config.yaml
n_layer: 22
d_model: 256
head_dim: 128
d_mlp: 768
vocab_size: 4096
qk_norm: false
attn_scale: 0.0884
init_std_qkv: 0.0276
init_std_o: 0.0
init_std_down: 0.0
optimizer: "adam_atan2"
beta1: 0.9
decay_shape: "linear"
seq_len: 512
Each number is 128 + 32 x the weight over its row's rms, rounded and kept within 0 to 255. Layers, rows and columns count from 0. Numbers have three digits each. The size before them is the row's rms in percent of the matrix's.

# up: layer 3 MLP up, 768x256, rms 0.0373, rows 663-715, columns 0-127
# down: layer 3 MLP down (transposed), 768x256, rms 0.0233, rows 663-714, columns 0-127
up663 034:096177166146124164160192069070086123127145123073119079129088124112142135105185133126144162151152156128120143139135159168148145125094120173131132101140093101133135100183144105098136112118151144172139057106110190144041148194101184121137140091119174136170133124130175140146113163136141096171179112108173062110153166197133048133133195104095126136116131097158176199126121161137107149101117
down663 035:199091128138081115173080114155126176157110199153126178115167137097109101175082154162139107083106046117104087127086130106089144115133127090108065107143145145122138099110089111131130100095124140101138222165119062103209153091209092135183174129096096162099113169097132136088151128119151157098075103160130191176083126082157197130124114160157101148136117129144081085139147081119160108116122
up664 027:114136128096148175142171084100062125148153123078132101147067094119172145109217116118169162125123200126126097159127162147169131139099120168112206120079095121090146138137147102122146126098175181099089067140203136148065147168168151121119117084148183141132136140154164105164122162143120107158132092143199075134130140134154054111129129102110146148147132098174199144091127186140090150122131
down664 030:140114128142082066184056131130105138127126162157149149113164161137068135188114145160116073105089003119122137106090099128088092169113137093134067150156122138177157094105099116126151059066132112111160206142083119119199167101139121153227153106077102182122107155118114131043138121121176151129121144159106211152130161127139178137131124172169103126122100165160073161147137100116168093086095
up665 016:119101141096153108148175115205063153110153144150095084103069116107163157164233073082178190132108137161140098128140128143086101144112054162128117114099150133131124160088136111177134131073155195183100095144178114161114111161053162162098132064136181063129153089153162121152147143139104111162136121142188119151118163167142110086129104110096148129134147135156151102122100123159138132170148
down665 012:170156148108091084121105109123131116116129138123124150142168134140144127109091150120083059074087110111096120158192144092147137166174105111120133185117162115147152089163097148108068102120089150117106185101097138114165110143189098111162119153131116136077159124060092124106174102111124097101120113151109139157102096089188157140130190147148148147155108120096098159156124160153161165073106
up666 162:072099179118202169105146095107095119134185093149166082172137133085148138110138132113118136093103145106158137148159157145159104098122079160112176172083132127139179101132073132155052074137125202134103090115174128140126191145116118143078106114156110111090148078177140086159131191128157119163087171109135094127146137186140156151135129151158192115115119174119160141081106084119129143147124
down666 138:120145099171149112164125154136142144068126179095138136111128120127137035160119052162172124193162133110143137142121127108115139167178102139089108137145153190163091194106201135077115227151105087092154117148102150161172129091080093159162167105133115161146100101148147137065076108134185095064106177131113131137099108087112157119115150119106073113101116089139097125108187101181068135114156
up667 016:110122137106124165128178174134064129085172103237170126152098103131142118151176119110167236122109173152128146206132110162160107183103069115072135120077163129165143115136129151105194084088181154102108108119102140160161165168112138148140101098109153092135088110129140098147145108133097150111144114143164116110124170152109049110132179119129157096137115180142149144082109086146127165202147
down667 024:142159105150122145144171115157149143117078170071099166110125176086165077117081176137101066169150112150157121106161154121133208022154083082103162115076130187076095135125109153138045179126081169120121130121128099075104083114190109083108137203137113103061104140139139129133105124118094105083096073095119135123090070065155184117112087096100142172164155042076126071139112129132165135134144
up668 017:123098136126144132111124121171064123012156138185140095148096102147110134115178082133132201138107131169169096159132121158117132178090067128080101124091176098168111179148107136125125087087148188119155079122135135138181156155080136158159091088122157124132147088131137117149127116114092111120133191127137152158109204179115083093125141087125122086130153196138144160095120120142142135160134
down668 023:171173118136101135142182143151129116154095134083117143115156167091181086138082175131127078127166122157138098125173170110132203071173094096133154121098111168070106082151112148143073169157109168161113138116158127089093071087194112080097149197149105099053104160132124124160135140131086117114107046122146160095098071076157134147129131101102160163162115046089143070143111122118158142147149
up669 014:140118190146128109133080147118127131156115193133052162146161133136154130183061148106109109149144025150131112173072087130106146105073081131137104159108151095103126070129103122144080115100084131127130125136176134141111076084098146067079161110121066092120096152114055111137121120105072134129090152098097147148119148128097078124116108099092064128143094168110104080193114098082195129112144
down669 014:088112137105126139126174098128129143046136086100167062144054073104147132115147102077142171147163204104145123128159155136160137165182114157130171088100102121111085200135150168119144158176109115160102054118162147152124129120084089158096107093126205126189188119103153097136125139162162113174175088090121084102152142145118082102157173107156187112123132155112086136065076122143072119179124
up670 014:060143049108087113153096101107067108100117168104135076162108123125143118057207112205105153185139171127131122130123181111198116176125111126091168103115125135095124161111157142093099119088110127141128096102105173102112132082153145111111148105174130205124178156172142096157100138143139067173129164115154123154133163099126123119151170153137112127132156167138140173095115135148127113128143
down670 012:162094171170151111083124134103113124114121135123161095044165161147123046121106155107167099120156151135115094106135145135132180065145143132175119184082153127145145097182132132145077140150074115107130159101119081160093085153167118140115163134108142086068107106075167164123141089062128109138097050136095142083117081114170142127123125126073079157141140105120156102112104180059152100131125
up671 015:136098120120102158155159125133078099031131135158122151144096117112077141081118106103105236154181150133122135167133143152194131179076117129137129110115141076122107087130146128068084077106119123178123062115054163073126152118109147146111128119162109150111136123108162113128145108116112126129168140103129123125102168144098085144139169113155121106152156239132148107054097072116143137111112
down671 016:148145136153113121137134125131108152196095171101130123098124179095203070149099194140138048115144116163145112099144143095111217038158085087119157143062145172098110143137112136131054197141100200134135169129158100116096098107194089090117116141140110063083108140154126164160108153133076100099102061114137120086077073091182142123114123103098131162129144048096121087133136137144145174144140
up672 014:129151195154148169155121062100118123082131128043150127100108146144106151081164175114147104094194184096100125135105196160126165116117122159182142091128100135116102142134138097077093107117125117238116130118115151120088126129191149137117128115144157162136112156120131121142166159098151125170147063089151113056131151131126094142137179153122112139121111098160176131129119141150113165095085
down672 014:139123102113114105181105167167099134176143167185142129124126092158111147178152117185124172120068089087133125173091076116103100191086164095111134150147108112196172086087113128132222068060124161099167184135130109081144187106101103105178132127146105148103139183166117149099146121178125139109105184215186134184131190118118114170122102129148121106077141174164111106114138060088169147128126
up673 164:165163131129130103125152134134106204160171137120164108124078114123099157132126163120131148111141116146149105164122137145105146109105135100082148170118174077158080105138101115121093070153158156103099136167141159150140158137143147138148106057106140074103152080143141093136141130159142156122122167092085154151082157189135103229157101164075151112129119151109139125045148106162120168111128
down673 130:120118124148194128097126177110141171102071081097087114155130156142134052170066144151107079124154138072139131102109118181131103095172166121138168204161072172111146142104123179166083183113164073087165061164116093102138154039140176152126116121137123098127151140168079141066096137078148122086128153105103173114131083113164123078158108167117134109118146112108099133108164109188115113117127
up674 216:111118113090133126092127131174089162147131169103143156100113170148124140118099099123187160173179201175164128131168107102125107080133150120167129106060214096171172166116097094151124082086144154132136140101141104126109156118113086127156134069104098073107105084163123135139160158178043164115198127113173175154156135179091156142141116102142169125112113174165113096103135166104067155112083
down674 208:101070145124136082118161158152127132157136152114102138128125197133107148131077101123205103152127172104139154095169124122124104111173168132131160091086213099138156165129155123154119088071120134141167148135142136088143139099110089163116082066088128120124133088146141163112150117229023175117147133119155206113145116163084163119154155109110151140134128129146084144144145167129086142119074
up675 018:067120078131108120127091129097097094067169110167144049169103133174111139072119152202137160154153165123146153128103148157149065203122098151122210144014109130124121135110171154127153121076090132154135115104089156142138188131110115075101126104123144115132136159144077101172117149134117092163150134096115112133141117166115088148123184105164079083152133201125134183128140119156120101153159
down675 021:162129166134128124129151081106130185168091175116104134072176184087164078178077159115117105126146087164135093140162144104132198009165129111132083111119129159110146120144078118152044164149137128121118128099152068100103077094138117142156115178095114116061103133125141115136101131104122158076117076114120164142107116057157172128113119145093123195152163062110111066141088103131177127132130
up676 024:134117119119130140105103166133167131081118062167155094091171151167104113143071131119113145143114126121112134103128118159078096143156155121136148147135112143201149063116140153148208126134087078036198140120100119119170141108106080123151096171088121060156087115109114149114123069135147132126167124135092148093129070142105172129087144151148118080116129161106090167119125092129089110141108
down676 024:148138124144127147107164100136117161156099185110083164113112161062169120136100160109102107137164118155162133114157150097147192019152104105103126096111145164059103170104122115115070190160143140135106141113148086088124080114137144105109138171138140107072127138164137104140084146096075139061099097079118157169097096069157157128133087103103141190135134042114152075146115131133150125157143
up677 020:136134176089119160155226087079056123105137126065130123144098126096129133102140144097133140143167181118103169168129147205160177138122097147178186199116065120101125131139134128116102101117114124159101120135154140162095146146101166136074140064141124185156125145106193122129151143120164095179170079094195077100161112153145099142137135148119146142137157096180173148143126182164148148098109
down677 020:145108117134110099176025140160124170176120167176147139141145111124088140198142142170125111076072057134119100107105083130121078145113153102131073115171141125149160087087110106118185072078164113121194188159109087091195155102129111115222140125077117164139134153135112125072117122164137173094095186156124190192114189109166143156129148155158096117108138171140081106113128082126140113127121
up678 025:094137155075118166094184079082049135091165108081155136147055107095150146086183108096117152144125145120149140140139145169171124137110052157133153186108083118103143134161138123124094119121166163107101072115152142104103160197151122151104116067142148187107121120082205114147119133131110097167120126113207062110160128150148039088121144117095151138144136151155184144100111167128099168088127
down678 026:154106125138079067195045137141134143160114167168149123126184140118099136221134152186146076100083054132111119118090076131091109133126175104114082110156137133149126071086102104126172060061154126123162196138104097144186159100156110150223171108080111148149119158133120127076129149144152164132101137167108203173084174129158170145148131169166093118116110137152056116123132114141153098125103
up679 079:108101163115128112171165138140108144091191154111127135096111174107135117100184121088114148120204162143149148154146142159113161100153053149181108135088133136168166093106112133111144103118180134169186140176143136117107096212125139135098169133137122130100124121116170115151095118128123128130136138132146058101180154172159066125135155114098186115152121125119144165122124115126099115148131
down679 066:111143103145141140104077131159145140168093120109095133159135118125123123145074141174148136174056113102100137082154148064142113144128171093041143096153145131077105204157125101091097199139055131113076130062143118161165153112128094105109084107122160086135172154143079196166149106100168131107090089097109170107068076064120173153118126123121100140118111098083056115105134139134190176152117
up680 014:153138179087105147193147109053094109060139176113141113133106136105050157059131165135095123158182108097081139151184125224163166141105096152197096146151107089132129113134149135108122090093091102191179138121076154086035155104105114168078142091194100134137097110084175159112130125098140069130169114101159106140126137155117125179089131180081079123170176176152139123120104104131147191098103
down680 013:074121130081088143156115102152137184188110132148156072110089077119193108151134127125134075119099127156132111129103113134154151157131080121054134139158141125142143159100148122153091168131128191099154170134153149124154142111146131100177079142112154110153109138185118171124077155141118176149158141118143121105114147088216128112159202119152147112102151115098102092146106109129168188144107
up681 147:133184176134092147098129087106126145091145086125143125171129090100135180133094190156135131121127111141137091125131162122170101090117138120181091167061118109144153122133119120107088027121167161150136108148124117164092133169138165230190113077093084032087147070144109102163193161158121166211191102166140102152152145178130134167162181153064141096102115146120177070082167142106154189075098
down681 137:111176122158131148135163184090157120130110070080149095132130138115120135159091150190109113101081111140156114070107114059136169177100140120132176172077147177138064231168141109122140142137105103069097122123132178127099125108102142171087110129074174094141124151156113128109109139140120176129186106166160143126133143149162181104130143062061088106139189120166118102124168095154149112139172
up682 135:117144099108120052126165139154111138110110113216106110149191114127140136130077125164137112143124161122101181104155129112127129112144131147140134121080129101148200158148082144188112171079091145157162172187153138171182165127062095151124162121092062148120156134124102134132092112141139148106171096156101128120104079121139095255167087135165092087112141169154151098155115144130129172125098
down682 121:146136122158123161167104102097154094085094148061158161187129167119130146130123171150104161147164107092120093133110130097112169182060127091145093099116064114096128171159128148105092217194142135124168131106154136094086134128116092075120121167160104196163178097070161130109137124117195124094091119107123166100142145090173128111109105165092131155194144109048087150112162138124095100124163
up683 086:113161133101160146167110125115154121160115157084105148156099087116095102089123189154135113175158125107211131098131146113080163093083176134134105109131122102071098061169084116093131075096145139109106087140095164124127145161150113100131178115152137097157137157156091133150148144144136187142159110101146107137090154160088147173116071152139057125120078151111119110110100186112162141110087
down683 075:135123151159084108140152136132088154102110126122144116121138132126122144215117047149144120085161096156049116154111076084134139134172096092148098140152139161154132231101152156157146172162126077143140189114130083136144105131105108158117088094109105122123110120103103147158097115101142140135055153123133165172179077100173106028106172119124179139154168148094133115116146083145130133116182
up684 192:117155162138152145144138123156063148155108202157090152123098139167095135095109064126145091182134103122106126140145163123078151089076142157133140136096147124138107181138158093122082159032124143077153131120168121172139119159143134169111133097046130159138148123138139125144125140136180108166149142171149004118190149163117167182149124099141144129154146182164149100046111085108071137134161
down684 191:142147141095144153091114119128118120134134099081144128079108139135072108174131172164087079174159070144125096119144145120095119161048130123151136111134111106097091228168190160074108078095161125119088125143123152118158108131159131168158095132096134136113141184077139195090169147073224084215180122178132081100186077103130170138133127100132135127180105146144099128134150126152094144149140
up685 018:136168185095089190104135161074123161121146091155200107070148185128137134181129162112087150128164134109112153170170131149159179173152119158184123149102105155131165046085161155123201138185140084113154131150062145137080139133092100125140121140081117124167081128062122159116118070128174153169175092173135121112150089131116107099125173158120159115132118101099118137148125068146060143147147
down685 014:126052108128138104148126075132152157165101189143079169119116135080185128157103133150129115162145058120121120101106135121083135015139133083085123082091168123143072184084131114135132175121082148126071131116168081051184108104149108142159156114134158141102124148198141157134095149132083152028073128090120167163072124064168169130072108130126124168114180115078088108136125121155165122141124
up686 160:148188147126157141110173140071123144210126115119120157101123064137042128104126153158078157183180111164134132134094128195143145090104120101106077102131115091123108121174101109137134070086150184129115155065099095120147104181183128121181095076136141117150156120159189127175159163125134111117159116121109162126127206163126117182098168159071142150138088151146150144067096144114153136127130
down686 132:107112130157183088090081137122165143174082067100139055083123159130147149157127143172141090141139095098162173126087085102100080100090201140124152086137132161094137236042174129140179203162132104110087129144102141100132169135165099113119110135157106174162143115168110135136085145112141096095153144115103111105119100148069110110212079128170178126144153083082127151158177120124128132125149
up687 185:146143101159121171079120121130114120125093211107146135101089134095139118158190116150156163162139129153152164128146114113123133130183123112188102151083205131127150197137049134111144100116132160158082196140144107176096078204139075094111143088166094101129179089093075107166160119171110088166109125161164146135160101133091096173103146142133096119107071164135103119125127077136126155139088
down687 152:143132161162140189133106138083153072118081124064139121087130165091089093167157102136146181118158141150063095126076156097139123131168220093148092126118125159121154223150097131078174100150106093105088167128128125110120070123187146098102102214166127129152115099105135138139139082073136113113139125142135164133149106132123117189037158146149143122118138085141081100143142090195134135151138
up688 018:091111144134118164062080156093138157126157081130144084093129160146168125151124111107098145110142153144134129138139115138150085168122114170126151142049127142119149078064165152089171150163126078053128067133131125127065101141109100116098089147094140078153106104104069131161094074138130134129156089131064116139134097143111111049135156120156186084153099124075127165130139130131027097171157
down688 018:164130131137144094176125086170145123116095167122079186122137117051149125170088163140114077134141057119128102111114131092070164023161145067119126112111144166114092139104081121128103148093105158127112136125151075060191103118133123130190163159135136146087108154107159131100113148126095143077077091136137201137072111074154199130088085141132116194136139111116092088126108104132197122144108
up689 099:100158148117170144155111150059141113143116201073142166152165090129131070123156128183152132151175122090114138122122123107166185150118170100119110126174097086123105114138116101101149093122131171127123125155092148147142108093111128142163099088166172095163109162097147105102137137087102120152129095139130112131147145077122121158123120110128080147119100156172123178117180162186108159070095
down689 084:119109087133099098102145071154104115105123081186119106156115137147150218114135133092099126101106106171135104146113087172111103112101079165146116110097158148140171127139160164156114139113135103126120089139153081106110140156099111112126106144105105131118144083154112174195128151213134120107126165121151123138118132164140088072143153168145163096123166132047136073129073113081134085157153
up690 013:073130082087118106136211143121061130067144080142201107142071098085150145119184096089148155137117211131078158140114094117139101116138100139113114131100086147160150124084120128129134092077185167110134088112098141128115095170092150125080138093112183143160144136130215073140124126140131078154142131136173085119151130171136081081165149081160210118114165130116152161075100107120030145118131
down690 013:178144134181140118143069139126141135136125187131131124094198198119145089097099161152095079104136051137112140056181136127077182079141123121113124152131191167110144131148092165106099159103089156132148180113144083040122130124183151126150147133148098131101122120081133153132117100126123088064046104120091146130070072085151209136103106162108089193131130106132130053132114160168162134109101
up691 226:123133097137173132127132114172127141124119188117152190119066112120121147102125105115160167156153144208149180125109117177148133117090114110121086135136159105159176186143092147118124121102183173136079135115147094192132133140102110106183190067148095085079130110175152124149103141129118140195150108086162119077111141116113126178124132145120085054083090152156157132099134133111115129135084
down691 238:144116102136156159151137116159127135103153158089108174111046131115092159110135112076162179152086118208115121123102119135139080099083134113126116105133124095169168193159112174105106129112150162102094145116118098177148091125104115126196127077133108124110114095134132124182111135148181164167115111109173170105134173102137161156081118117113110086078130100125171147134167152102139104151122
up692 157:134152178126154161091113114088100074176103127077132128161176081135149107111092153165100161126136076151170093195150187154118146106112167109126118093128092096103114129187117111087131104078151168112098127080156081164145089170162122126170120103128151157095129130136126103095153123117163120115138139114128122135131120125113129127116159199100104161150093134127080133081130201158159117115077
down692 205:124142123105125097158144126143155148094133076148155098099080194135093169124176113064156111115098173090102148092080094114125100219113120145125133158124165143140108176075210151148142139188091096141149142184086173100107161064109131132093125154155115109132096123153139160162099113132098145132118139134136147114094131148120116108136121064167142051113173143107192153170105092141096140138192
up693 052:150100145118119147080131157176060126101097036158224198117080116120131130148158119110177145022074191128167118162127125144110074130151083112166110113147123176127124103081139124112142119172122095136124135084128091144163178150115087204143095120200157116095134065101117140145149103111098142112102095174125126048116085116131155120179117127144212145136121102139173074151112136104102144121151
down693 040:132121129121158137167153127108138157137144142140042080128143185127149139117154124135052062214136061150160154068151160105184153106109106126063204152079142126109083139137114190139126132142125159117118120150104173141089071166134157077082148182102113109161142213183130081107119135163155138098075109087124112178107158131088107120088104108098116078128134080103111139130178112155143156134091
up694 081:139135157077130132156097123180131107122186188144092159111119097083097117089119112106143130119134106177152168178083107074149161156108102072087195171085161040151119086121103127147163117163097208151127095146180154204132137118224198124111104143116074098156090149159150123152142115148105122177123104071108127141078101107102123132174124108137099129144128147144138072060129150151133123158116
down694 065:161165105161163157114191132087074135113088094102183127104131178138158074139137150176109134140082150101098104082186072143105055088159097158149090083144085210068134251159135105140115139136126049113131129138076133027115110117034105101139170126112163117078185148110093100117106115083172078089109159138127111128168140175175097103084129129143134127087144104118121193113184104138106158134139
up695 072:098147082044104107080099169219098152131081143164121139116110094096156126155122111160123147133076151109194114117094150109133098182109119098046112134134165137089138106098148158198060142136080147074208112110091132115158107109143090130090188144073139074149114127157100124185101134137108139127138154135140145169090138101124130133130090119168109083131070151121144125096146131114120127071176
down695 057:168091173215222131130141133019156089084176100080112130110199176145141108054082117085145137116179101167093144104187098127114143068121130136175145129069121132146125227147080101075157118157116121137051107146144154152090102168150153117137093098154093140124136069071126102103148159122139109124138113090087078093157137149144115123081177106072143186136183107147148094154096151112118134173089
up696 119:080106137042172176117124129195140088129165191142142158097144134120170143050093170135167133202171139162169143167143123113156123110062090109180197151112160168092172151127112121134112071080182107130079116142160132137081179085143122131148136126165111139149092147146161094140113145142136125210151100119129101147118136148107091133119121125112148131124109156152109135069132125146154168161104
down696 107:125184102138087115144142107096115106110090059113144164124141162187078147155101065132106099082064178113074169079146142131181087153110168146136132062130107157134161181152171163080148190121119108151157111134112168113144128116092130110154145126137157134136151139113113116093115112148158178108103084091126131174095100170080127112075135082137118180118153117078106161139130103125084097103173
up697 018:118138132121139069138139131170090145108175135142111157118137106145130137105185090132164131130107099151119109150131135132125099121121066104111102172118142128163109190154089125156155129143191162182166116159167114145170153178122109111150177135155118064079139121132149126135152120176082142095080184112172132136130144138175098154152132148094147179142104112165137110148117065139116125209141
down697 014:092094141127129149081121157105110122112100118153173128140144134146130119101136112130103147127090184066116148160155132090188120170159167167123155103139120110107132092157182118089097120144135053090057124067128162185067128127105101132052097109141193117182158116121087128150157136033133076167147107146104102092165107148089118109140162131102136092144128075116107148104121192108081122104116
up698 015:171151181132125122152122090139158138164123188139079248121149108125144124179097143144126108122126070129169107173100138089088127101117162090102109144127183105122137134157090096183090130178128164172149130117153128151153134128165138127132186151110066040107129156156139137120140131134105171089073144151135138113118139087137129125117092125116059147124058113142116057162139096080178151127139
down698 016:080083120123104131103154167104104148087165090133145066144109168192136153080144136084168173186128151121122140153155117155136111200120107189157157089102105073131116150108166144145162164157096087118099083120133160161083185153087120136139091060161166141175156109136136106141114171097160129167226139102124102132207155177105081116142163092118175081112147149145161172129108141178067136134126
up699 171:114111090111091079137177137107127140120227174135122102133125089088152154149092139150197139134188153166087105104197142143161137143168097193177083160168130084065155123157101156105170061101143077117085147116128151102161155155106139131181127108145137066125102098134106089180145154146136137150103126105157159117195111142093118168116169113122080163102108138143111079096115195129138206055144
down699 169:083100091127094112131115097139154135120189121129129111118140113142172065153110185102125145113157156156090096066145124167123175145199143137176112170146141137015150072123154197118157123162077059104041136118116155121193121100164116114151048162105175115148087119120088098136128137165148154099076098088151192129144118111101166117113096150146109123106124089159084105145130171167180154094184
up700 017:138087161142140107149083149130152124178152192112094199149144104152078143113117144135155083106135066110117090108074134117108100141102117105116085143098169107130105182150107138115116133160131178192151127116172107131191183122211135115165124136098109044060123145162094111145167151143076142106073142106093151103090163119133127144136096157141057141146065117147126068144142123112153104209113
down700 015:123165122104114163127197128122116121106138077135165085122108146152160111114133105112101187178113213116168128182172143122171127172107129129112172110103069113131130162157111128141102133140145107108072075093126180163064124100071116120085122136209146133162147135133114090167122143064136088170149152137168087090200127143108070108146126070099165090155158107130163151129123092099074152112133
up701 131:102125179077143162110116193202059135138104097129113078099207109162093118184182173124138111168089092115128128101119067106167141106194145116116148132132110107112122086079146112149112114120141135126098091109172112164128121072090156134128076116161121163151077118201140084094147120112098108120160138153127137184094135095148104121153109105144185144155118146134061168147194120220151178078120
down701 156:146140090175116098169125072083147111127144154141144172168055152130162148096077095130107146103128137139121146138113171141109131175055097123142110123118100163132138197171102126106122118134128120114158161151103103089127156161144090139147174169120130136110154144083106134169103139132169179130082099094145131095135112166076137123068141162118124102097150112129230099108020162064105056163165
up702 016:169138110115123088191214133127140119209099178140038193118148115105156100154091101110157094126116133141096136161123081114170137067090115072095104152193148115129112142150085116116092124127121130157075137137134102144116077094128142122109182136171098104078150134142130127112150140122123126053070111100134123136121120094103159157168065106103126184135124105168135065121126113095191119111125
down702 019:039102116142177159088074136118109117031151082130185099170117098181057135071145129119124151115114144093121150125097144145134083215136120173168182144136120111141143122125189133117120117125117099122160095116085143182090152197069120139109077099113159132190127087109106130124157107149136113190200124125131099097164146168118101094152166147127110076084119154126137161080145142139089118139123
up703 015:154121145150160110165191129119130101177129165134045211143170114158182104169075110121170124133124117142122134159090107123154128097101100069121144176176163119149109151129089131132080136132108152170084154150157108153171115106083139086120199120140093106092165174142096109126164151125126139109047132083160146099120127100113125151135059133106097169106083125156112098165133131093243122147117
down703 014:059096095131130126083100139119081160076142117133159106187101100154077137106148153116124172116123177091123145154129107140140090206151127196192174106139098110113132089122166137112140106140148073097140074118112120171079132161051121123077074078143160144168148083132115099122140105138139092162186139150108104143179150180119058089154150128145136063116142153097127125080138141146060090142148
up704 015:111115101164148103138136172133117113116150084160138102088137174148134144110146118161175133113166190139067155128143087134124099178119130130133104143081119130159094126085141155099224113156133119231157085142063135137161122157151138150153169133136182079135128108136093134142166092135147138107190091142098121111168135140144112116169146127157203156139130125141157113169111075142059109227111
down704 015:146148081108158134125129111140106140125118179140139179127146166103189094185076148157114139106136105098158107148132192078102177030181130075117131107126136157125125129111105105122117154071103160133142147105170109082138080110116097124099116172125138162083107131126122148155149092153046113067063090151146184145065052080092172125103072106122109194102159106092111077136152101158202129112155
up705 014:126115156145138108119110137122116139152101193201086168143111133162154128197114144123131132141126054147151100095129083145091113114099061106118040120112162101128101173166118136173121127118115177150128112123155116118170125102120145113151119124084117078102113108157081116152152115103088139126105170113128170145129187142114099129123087128097016123126078108136115128163118113093187109157160
down705 012:124176115112113124128192139107173097080152051089177065119122124147147142079118096099124145167145193133173100172173179167152165134176079161141181091103109122157101123159124160137094174164132159157091091099148159160123134105137064119089165148209134155105161135084104074110152177151135102145164103127144094100147088146149086107147178083113207104164146100086123127116123108151109136118114
up706 024:104169154141145131122180053102093108119120089087121094094089142111123160073178118113151138110143138110102153099149150155116113110107097152121099104165096099115110146179127086126137104126094145192147090093075164135069093170094187148142113083123180078158133085112163150122104135114135100145150105132181084093126141192146082138100156091071089156105127060171176149154093118111086137075113
down706 025:178081116133067106182095123119106161145117170149137136112165117125088110187114125147124108081092052126106084154074135097125114123108130108099069109156148118122149051099094115121136076077140152110138185158111085128179173098195083159166179127106107186116107168119133134085164149166130147117093109164115175209096134092118173143143118162159105105102107154140080106117173081129194124108112
up707 014:158141071097110141146146123169107123166151166139102173125078101074189117177203119152134129123085048130134097157095155035085182117124165125069114157201138114126159147109116113147155127147164134232127125117122083109121055071142130152115174115141116128090124105141164118119112135126110138129089180144138098118125174102178134100152111123101141144133132165117136109118107097138178131114155
down707 015:110139167172156120099110175128161116019094119090119105130153136149146127079108161116141112163161171109144166133155132162095163151111150179154144137066131075135110172151155151119107138142093100149068138111129160173122126151131163129111134048104128145189119108101132110198170125139125072187138095088122114111134122176062093101116130065107109097135119130149156152121143182127090070113146
up708 013:129170141115101193117088116045144118186083148151158162131150150115102090196054145130110103134116100118138117145114134089128162141144179116127112152136113130131149033086106132133123143146072095050120144145090079109133142090127049088154153162112096194120108153114072122089093118108158132105153098114087159128146118096108169131133127182176093103075077138092076163103130104096136146081115
down708 012:111038142167131142102121127115132161106162145095160158133152179149161146065125157113148183203193162160132145072112132151057136083128108140180158083099080131180093214107142124121154197163082087145098094114127100083124147163107163115151110097156156102149152145138129134124119118160133137163155130125148113145116153145154076117067107087120157138100193124118192049119141133156106159145117
up709 125:141086190107158179129141079148092143151151172099132134116096064138213104102138146144140163206125083160117083212144088097143133142077144137129181153126138127103113084156159114121048173177154145116078119144108138124143104093126147127095116054086114121092092132145168142100142096124113134158076121145193062106118174172097120093096094142088125179162101138166102140138148130146132157138141
down709 109:112144063116082079145103149124144131152101089130118126152123200095096131114145127130082086090147112146145171084176164160135144123197117150144062080106103168133128255086127119127201105096092066165163075141133104163122114124115142104200139229150123100164130145124118126147118173142086077125177121107066132128119091076158095109137172099132168103123148121103148108095105142087135123123133
up710 015:118138161102134092084196106148076158078142057139138123125065128146170128174166083069148160117101162133063132137130065194124098123146100142126079197165099115133153131103088121137105093120156147100167116136106087181167094186065123147160133108074139125140137079073140162122118108135143106146152111109166128084149105183122105092173120096133186121074100106153138156113129118149081143120162
down710 014:181146098170171106141049156144159148154146167137109194153224130111109125111119150139097091073121107097132124083135170097100147126153176112121127066135167136148113085097100121088139144125117127130106180149125085041150129148136128149125128175177093146108147163106126126091161101185121127105081135169121166181073148074125172167129126165112096184121152071069119032127116101157148104117107
up711 244:115137150123104120151090146069142134077120194171117052054119115140110145165128147091129158116108132160165136153132151132111136092182127135150120129089202126127130152091146148161155059122174145148081139155124179152089107169130127163148171076163115103101118114156132122174168102174080119130182185150202157090089152112127059131133134116092133115128102114152072103130153053090129181122142
down711 241:117120166123147099169128149153153164075144199181143057080136100137128134157111099083139142085093143131190155151113132074078191095148113123126115184122173176116071255105164083149163073113167113135111114162115184165127131114106110122126152064161068146144140078176134149164141109131065115152165110183184172119121184133123128106089116142080144115137092129120139105144113099129109125095130
up712 179:158132125114144101117178135090139096090176151088101144119123105147108189140139156144098141102125135138108089184128126194135185120119148124158103142125094065124132151150090098174138085050112097134115132107162115160146126167075124192141156153112105083124092113141095092144092133140130127106193154132179100132169153089108138097145154106147137115094108130124129108047130121138134087115111
down712 176:130160086128107080137172183098178083124187115099122143133168134183077147158143138152055110116096151165098077140111099133127121163042113047121145090130078104118109142154182121132133137112081059138110146105144116133157110187094106152091120123092101072202090171089081092116080126111137117133135149142155158161149120079110148053171112103117097137154106106135142142110164086116088125158117
up713 013:167149173181135165134163112060146110190113151049107153119161158119095123177068168108142095154154162109067141132135185174150186103093157156169092124135123111106100114143129120071079108137089113203150141106136147122095071093192165150137153138089136122159122154137099129096144136082177143125155067090153121092112156152116100169137135194117051141140126112106151196150131154130174158039128
down713 012:154131136126113146180118124129097166128141141187136075155118081137121127129154121121131169122121047150188104095074116145107108144101140085127143100191093136159165144102125138123195117117138114110157124176115065086169201115097130087182158123186095193162121127177110142048103172132132152154148198192170144140159200130165107135149133145179138124089103145143123128091082081127144157178098
up714 019:136126163132129143179226109102058128153170158082108168155118090114153129117162147108157142117140156136138134203124147148215135092070102121145157125122139132103138170182107111078069118113157153190072119124173159143063116134125195103104147085195135138097132180133190109146171173120113112134085130093214084111132171133124070136152129120124116174171150118194185095156114156136176164126127
down714 017:076115134116102130190074169157097134131118137178200100152133089167070140133144123202128117123078088098105139148122074151114107235111159175140139156174092105164139067121142153152152043098128134105199152138098136135144200123140124139155112095109116120159128136111114125096127147137164109145125185170130099125145171149138124130157128151157123048118096200166100156066115100104100124119129
up715 017:108135115133125110194154095104098097146119186067071170156105078112116136067129112141146110120118124121098106154080141103138127087095145082081107130130154090087109169173099103114068117086136176203117082115148132095107078110185125138149206138168118146090131169154148090147157167124091120094059138080170091116110171094148095150118072114110101161148121126151153098095115112110155125130118